From a checkpoint of a small transformer trained on Wikipedia.
Architecture: RMSNorm before each block, rotary positions.
Each number is 500 + 50 x the weight over the matrix's rms, rounded and kept within 0 to 999. Layers, rows and columns count from 0. Numbers have three digits each.

# layer 9 MLP gate, 1280x320, rms 0.23, rows 289-315, columns 160-239
491486564388518516509533417389533504583509547491558481530445422445441467456401568489467521505571447525461504480478428532424582529576470532560510560487547570499492467496455535499535567464519521471569476566466492516461529452535512505505439517
593534415555537549529560540489563467444482468476496524472488508443388511472542512442510421468471466491505544524504461463505596585485427553457500538446458512446458394484578564410467549460504483496535446548518484512576522465525517429527493493
596463552406489402553423493451496512448482504492441536634457430401596531571546588474524487451469420473451497464401541536495450472516551477624439525409497516492509589452608501576510545524391487473471497486546533464514490503481455449428436542
540547438472531573534584533495437435538487498433490537510550564448463410609437578464455467553494450579459559558501493595476428462487537486595530492448472548466531451448535520580505570547527609529536558434506542452506515425458556550495507545
492451462485459490509573395524422528518558588453511533423417422514423539485490539451454491503489543462424440541497512470528495481511422486494593548414445483624508527489498490587477444521525506515498480508533478412579529466520548493450488476
587501420574467406499485490520451449510479581530520451500498528574500508547438458479523528471546460550469488527527516570571608563481430530434549400478491441430529516613466315529478411505439541509500484510446458433472507503433485553444396511
613506549486432458547557447480390503535580449467529496494494551522499572520559391500551503523509514457442444533488504466517477562526487468572502544571457441454609500467519510471485517479464497529507499512532515474522507451477443487524619497
387548535476453529485520487526471490541494532440482500472547460481559493557417501506509534512444412554531424470551544502509478475461408579469473572496453463478343567533486488548555588538464592460495420530505505469410495594541517492486556562
479527505513473507530434485432487463569506414477451478508526521505443528457444503588463506475518476417474554460463483498468476519478485525562477544527446373542554479567560467449419587546525552479560416480484630465485482488589486529439473504
470477529541499401487516418572508580412480491471649462480502466545511478514426524534461525457551506399515422522445453451487398524501483562500462549430478514500463566459483446415499521420564481480512595450501471455431472484479506457475470435
467516500505507498544564458478522496513585510485486453488457494514492506540461519460528496533437429432439464451520588468496539518495514486574548520556512464532465488516501444492574491553508440497562479471502574458523561533479543426523459510
515454536620476540562655434585541499461547489506526535567439578493373483568426425531479541535468445582529390441516473482546428524545487574454491560507548514492568550521467433514520538579503552459551525504475545436483422402405586487553481503
511516561418498397545472540495496469503560560453525453563441476567466521584457542581510489529420437529542569455465476581491480500501527535555523489519537517487502466453543600540464528393529481545482566510598524511557434551427528382530458537
535528554562374517463493560517546504567503520381478468489502455462501484473509495518544573483451456548439474504478547527499500524493407556597464567504435571413474437451417465394600547434452410497533496463504492431476514520421469529471609475
492426618513494493430506446489461522399478440444560482394579602491505580406564427458404532500464529444468527500575417420404534406468431442522483490517516431444477416443527527429531512465459527485454423442457395488469539477452527521562458628
524557465457570507464466518449438573583488482488563449481481500473429503421464623515550448454464594420480492487554571488538431496473483562520442480467475600472542441522441546490361480513447525599537493460530503474454537541569478425433542556
484478467469435518481542486457471537478497455512463548483496479478557503499471462538545557486550480423407509509477499511444420519477444523496525623422450382417438519491546539525612509521519525422497535474480479453480476481544418523499449439
584541467443397582570461503538469484528416445465507511486452536524480427536527576465476578538503425438455496528434505442480546443513476537492534509590459368539533470451548504500453549449529527552504486507506472456623424607442553493563466497
497512531528523554509515422443424472460538446408476438397563450455488536598514491452568581496539553490512492483565525476511539502535540420492559503543484453523521557546485517438546573538505479507494540569511487475522476444539550592468446577
476565580529456470455494490488544452477548512507528581577476658459564503443443554473460516501516543540463595558587464485470486565454558463554524514327522542460522465517533430523521518444489394430508500471479531471482469474483496511478408473
570527535418518466461524500493433457625572515521450400567426564603487533476428436352457430534549575460589481556476494455435548457566475520439392578562503557501414524546451451503552436440528534516523544491547433508470523535505528503460430475
548586567556483515496486543465534584341414540577456452483441456568554550575468543468517544489469480448495515491533479502509524523426497445442524532546502509492474497489520464470518499564498433582437504585509431486525405574456581440582464557
455561431464525485484494495485624484487447472577508516470623483516459571494428510566490473473542462443579448558563476439478417479510489563475602471430418482502512521508485515452478505579490509560488585552449501387466496559421522492547488560
407603554468427573590489458504432527455507584501458485465452531542495491543461487476491471584504461439472545420541530550485531495477452586442598455535457437483524514449553498595489464555505449554496484528597484482427419534529443615425589450
491547598446517450566535539559456434578502453467505510450476526578492525546460445350536501486404482482504499449484593529509490500484477564550539435524459433481423458599538524544475555465598467591572454448541425515555499396525411514466439516
469500492509497580417448538497517493512443455494453490589469516456548409410487553513471459438567626546533548527524430538505492395485500547451406526510464514526573492510463491450497448561408540494385486481450476437492486432488527487555534508
511497525493475472459574544459568539481457460605452487506440524490521448429497537433569484517482462452560492392496453435510497519521524627542517573493458534552453479518514574533456529495447426571499476450395445558423440513534456536567525569
# layer 9 MLP up, 1280x320, rms 0.244, rows 289-315, columns 160-239
484352539455528572515505492499530536444475521563485537425459546461488549613518517502550392410514535453437395472499421514498445594510413573548521542534520527576438509531547570540493597478425507594439497486478587575520490535526470409432508490
419549482431489524539462541495467545469556472485486524496493509429492599481505428463441476553546527508446630550433501547440545533518591505411479477566540543558442533559457510520422468526416477539534590507420532470456572567617423479481472505
528484504509493456444550493471519526505431515491431584571502535472475503563505502597494528559476538418511549578539537534479506547554517536493410481532472537586596506440476457413593538544404552490476535526536493495458563467556507526451537421
505569437528497459428560385525531571569451484467550584583526417439397451538490532520581544515526552481483488441568562536416482535467560443465582567666471504500534551552449506485390441455573548515531497497432494572474465456350531411501388447
566488599547476513519498491506422563437550497445501574512592532487473558506467513559539568520480458461432467421480514525497514452590535487514528554324403562442459465475506484523548540512595395620480493441506459562513471507454424562516556580
489615504405476592536483488521359469526484433399455522493527515484596504482561639513511545470474479411511498479501564461548535433539508552596475474494498446483409495531426457550605468558475460564452456460483574491498484552443541560534566562
410495535503573495426467487554508443582492491468447423495449397341491460524527573515537669543542415519516431437533450535553501449471486523560435514483555415517504535467472545466489513504548563477509592497544370564518506452556434508433422534
520536458594508520528490526360522480590513568545562514601445470473448394416610464439533521484579525452504555545445523487519484528483532462468502510446440461538580480570508430513554580539445455584498493502401582460458571473504489457459431414
575532476426434477449439486487526519525480463479540372531472470555453475483435437539448477446472586428603396395532476520470526591550526630436583563534447559456523539526458498458488398376427437494450437462487498496457506436484464394493532583
428598660458467580487482507520525571485504524460571508469431447567487555514479466525510597476448379375556473584450389537453548478453555468557520514475406471501473443447473565534520471571488514505461489339488482460496471559547575603420568613
426471442479564426476468573444470605538587482500611585579457463501421546522446521474514412397441481521583497448483576461492504579552439547436486513521492428522521542514403470449493555522552510565518499465500579509521400553518431468540529503
551498545468596507466525521521465583506501570428593418519499559462485400555495537425560569451414541527394436575423476509564465508534586519453473543480539508535517464566534563515543554488406415463489569500464462459586515462567543518457483485
485392487352518569543457557542448523478466513507484530533473514517562466506493480531458593490487484529575496419467552527522439457578447564477554532515557472510466548439525545418484426662455458477553422548489548510550587429516443503486586490
490405400538526514488532548478509570400511458577482452423436515492490459464509553487485469559485457463424533525491443460501622508383616578514526491526426597595564556455516458434428550474479456514446518545536510505517544548480509559551458457
483478528520606469483571460543573350519525519466502500564455485430515445562406475600509384489497494469550548443437588468449458515446491510514488529484442556467535511589523467527579431496477461492525504500465505521574553409420533462364448594
509443528501475533575514522456475503409560525537542516458502565592537476508508528468613638529463498516562396493563534551550567520510536476452509498444417409511482433485487455469474496457553506497454504415450601491455522527426455502631538462
503417490576486504453510413581504549433554566508477502406476586512523480390544496559477392516480559504616452502442504529485473501592481449472623524511522487491522556515531479425524469438507542575482526508464473441575547529466448546572551460
447515545481568553498488517521472456405490452536449464359571447514487439514480484557521439537491545408566479429563360553465473383435596524452536444405401503561515429518411491504447501501505571452553585525452495495531531509542510524540504519
500578494466463550541514534546580465484479494485515449481497518489463505511525534520543450488464496428553500449537485517521512560480499448444455555517511528479462514618393545499559562557512492410493543532409513520435449457557525551461402532
544518467450477513504449471527471574516503508450391390573543506450503463460501441496509614395385511458531483494484316580475520503541529565419437532539475524523444440488446350385614488475457424558488510453511435541538488505461510475425556512
487479537413517584494545492527515550515463468474531526401509532442605460597624458518404435380594479623478548447480457531421479622489539457567434449535472474561485490570489534524535452514548437529433501471600564469519466529585498479543522457
464490497519584515413533622480467519510510663395502514440503586490518625493538555505490514458490547500462585555471447536594577541589491424485476484536519545611468531489496525580516528479438563527491523498441475443577575497543506517532584428
505442516502508439500507544454544454431556497487497464468536513534471437541426524553458555586471392469607422498514533492478483482454453570503616515448458550434459547483551439402543523469580494489541536521480479418569507548491568419435495540
582526434448477481559412531547615502482529497512576565553489564480574512545538528411489531558395509539546501616396507519563492566608537550493583555451492549636420493438368556463492526574454459564486476551368485492560513498574648615575561585
570533561431506573547530595322460524466422491547478318451570500427527468540479494525493513465550552483522509408494522443548496478464558461479565452515536543459440520509523491487493507510450452480644550520495417512534435539536508513488495472
426530539509497567396517499582486462608464554506522522508450472479536571414504447501552515525456514512509512571505425507490570503586586495500537498471409519461482528533543516549413536542544482503484501490465469542493456513474534514492476477
565407498501424406457461517487490561482485537548488430480468546479562407563477429489451441500447548504547502493484524533546540436542405499575519542525477486463523451511483614491544581443372453546480476535489443543434495502518484498585522509
# layer 9 MLP down (transposed), 1280x320, rms 0.236, rows 289-315, columns 160-239
470521577541500550440531582479465523465501478500494599518517461484539598524495497432519480507489473466428563448554499486545454553509435501428416462520524429493463565491502541603464456652585547520503484436566460497583492489560399509433555468
571456466596491590454490512601542460448451505544440467490542547560505551473455546490519494406450498527452524511561498512584536442500449526416458583486508548507527508437552449429487556400577460561537454415491492582509583473448500494509523486
468485446551507431637462444387498475502614591520575596559542488511459406543467479545498473487429420443497465609461559445460504485555483498563421397573483423611567557371549488508568549488469568513448474471574633381487550500481432477553542570
543395532485462480452579540534530534444491489454560507526500513568392526581423503622480524527550531548482530480440503519523506475469444538497499533536526502513498476517512497383516584499551508608463458395464381505537571472489543478511508442
554510433533496417483539658506522504511480431447515460451443480566517528535498510434519567471599483578540477496561553477517481485413461534547494504472435417529438498556479595496446511418484518533449434504501478405534432461476462552478518475
388497398423481608569485484509538573444524517452426536487484504425447493534621474465539595557580573460496490520489543466582520502503548539589424539522443493533510467539479447476522487463532453471442453522547524538467550408411546556505502485
540484452441449450479530416401448534491537416476612392490549523427440534567545520541493537534507514436591475534516471570522534467653543498495506547482493548474383487443511517503568556526551464460517526519489462555525501507452505408453423502
440457442456490497505445482424507512617525520506607500549509517543394550508539576514491552488602493391402448470572478515588501544564484483498462406491431473464573464498510519516496603514444451544580603443610510386557514451402465481468382481
555518427484575558484584443551471547408454461537550530463520562479438525476562548557483594427450547516541393467507476481483490531504478501522551456525495619507477564492483529447524478460521390523483519485491555486507508494464460459494472493
403574624451491486506428488378518551486507437429447461457481442508488466591535525597514488489484494474454501457484453581484503473546428486544453536451449541482461522550481570463603406559554499626439496451517446551488565433494444495518506503
546531489523473472529455497513566612503582476519529489511514572496471535535492442493468432419504538590596499562549427448441490507588521559463535526507476490544447510470515480489435500548509449517476474537522440503519466492549419523437510498
505468497468484599426588527499437539599491431515432555528554469469598468544476568493496489561498490503564440463562560358493505489411462447398546518598459432539522557632559548508461445449566540488559546437486454482572560516519513420599509420
477513572426482436466488451498453511446468528543447506482556506437522493550469524501587515450507565485530597532522551517520459539396499537528483565585510470441485522576411440574484494562437399544565479583537467537508513500547517505442502447
441487464532416511517431478512555599439451371465437506511505592437491554420499512472445486465478512595465507611444524552504529496529536473501513533525541587560574462437489530471533463530511496467480520411461457528527478520413530510464480445
552530503631531458504517501527377549532578487475497433474499466509426420500507523458455510518523560543535480482464509479553479576491407470464541487501514478508483496474531506413481427469548505439474541532452504420524499428468510492396512447
490572532449595571522437546524494498463502597572480558489606373477523430595400526449454554527499507467520484539487512468444546584589465477476507480414450468440575423435518452552596541588500493497426450490583442451500456428557503521470410474
555481464463496412602423459423580432496497546479502464408515564436472546459531427475459478506397652486578382491518524577520529553525590481491576424529584559451458501526485533513461480541426493453484519534464515498476546499571495498469419421
499635478367467598499475486576502494510606462610466497495617426504572435613508472503540519511527419447474564454492475449409529470559532377564509504494581488473602533546535410532521506534439543565442511510559505461510480545522505423524501558
507481492451601440410544532453517569399443533544478571602492523539525447398464521536543636538519480499402540546461524457536454405457500537565476448456543521475448474457609555539503363491559504595482397418540500426485550571411462456482557425
546434578472451467488501478584495542535458515473526484504504533530492528536454472560484540502506482481441588525501441518439473479465407468521450482508569472517537550414500595435535619450432513510516510491606500460547547465547519420520445557
555513544510469561412483461519510524526592445437467502550453519565488474465514545606570492505502453464438556448528571520469506544476410470492449606462480445394468570456338421512553465551385496560421562546381473467465456505480472485482513527
399453402420477595488550485474535485465533534522463491561496538542486503572499490476536449528456544438361551484464571476477458492575575471502580444493453495541641581507479524509463456579469573515515512518440574480513425475559495588478506525
532618541465458538540427592450488488387494576562495547502556468587486477565505494471536524588463477423515448439422553471469601457454559534515581545561486492566485509476474461538569557463576515461518462359460467491427493447442504515464499503
563548474532591579520566408557564460499519471504630480486555535485489569477499481444497521495435614501489537484448591512472498502502536524588437472512534503590377544509480468467484549515539513601493487441502518503606526542576549454468519589
581456590461554531412545465484495448567455426560555546517510427471545452416528499459488508424518508528470460553405488461501406515510497473420524398483465470480548446540417465487525533545495507501491571480543513444534403577510480332459484542
491565502478549443506525490498511542523556458519618487483561465532485464477432480616481502441455504478537412449447485499486555481580534459455525430515534459543542443461484478511465519498395447472551500503490498533466466529428536573506519469
598478443499518497514431417516506514497488520530476511544517475574468424500555494519534496481513501540543461424525495519604490480384415438394529445522524404540442507538589510492443500560451472579554537524546512510430549483434478542439593540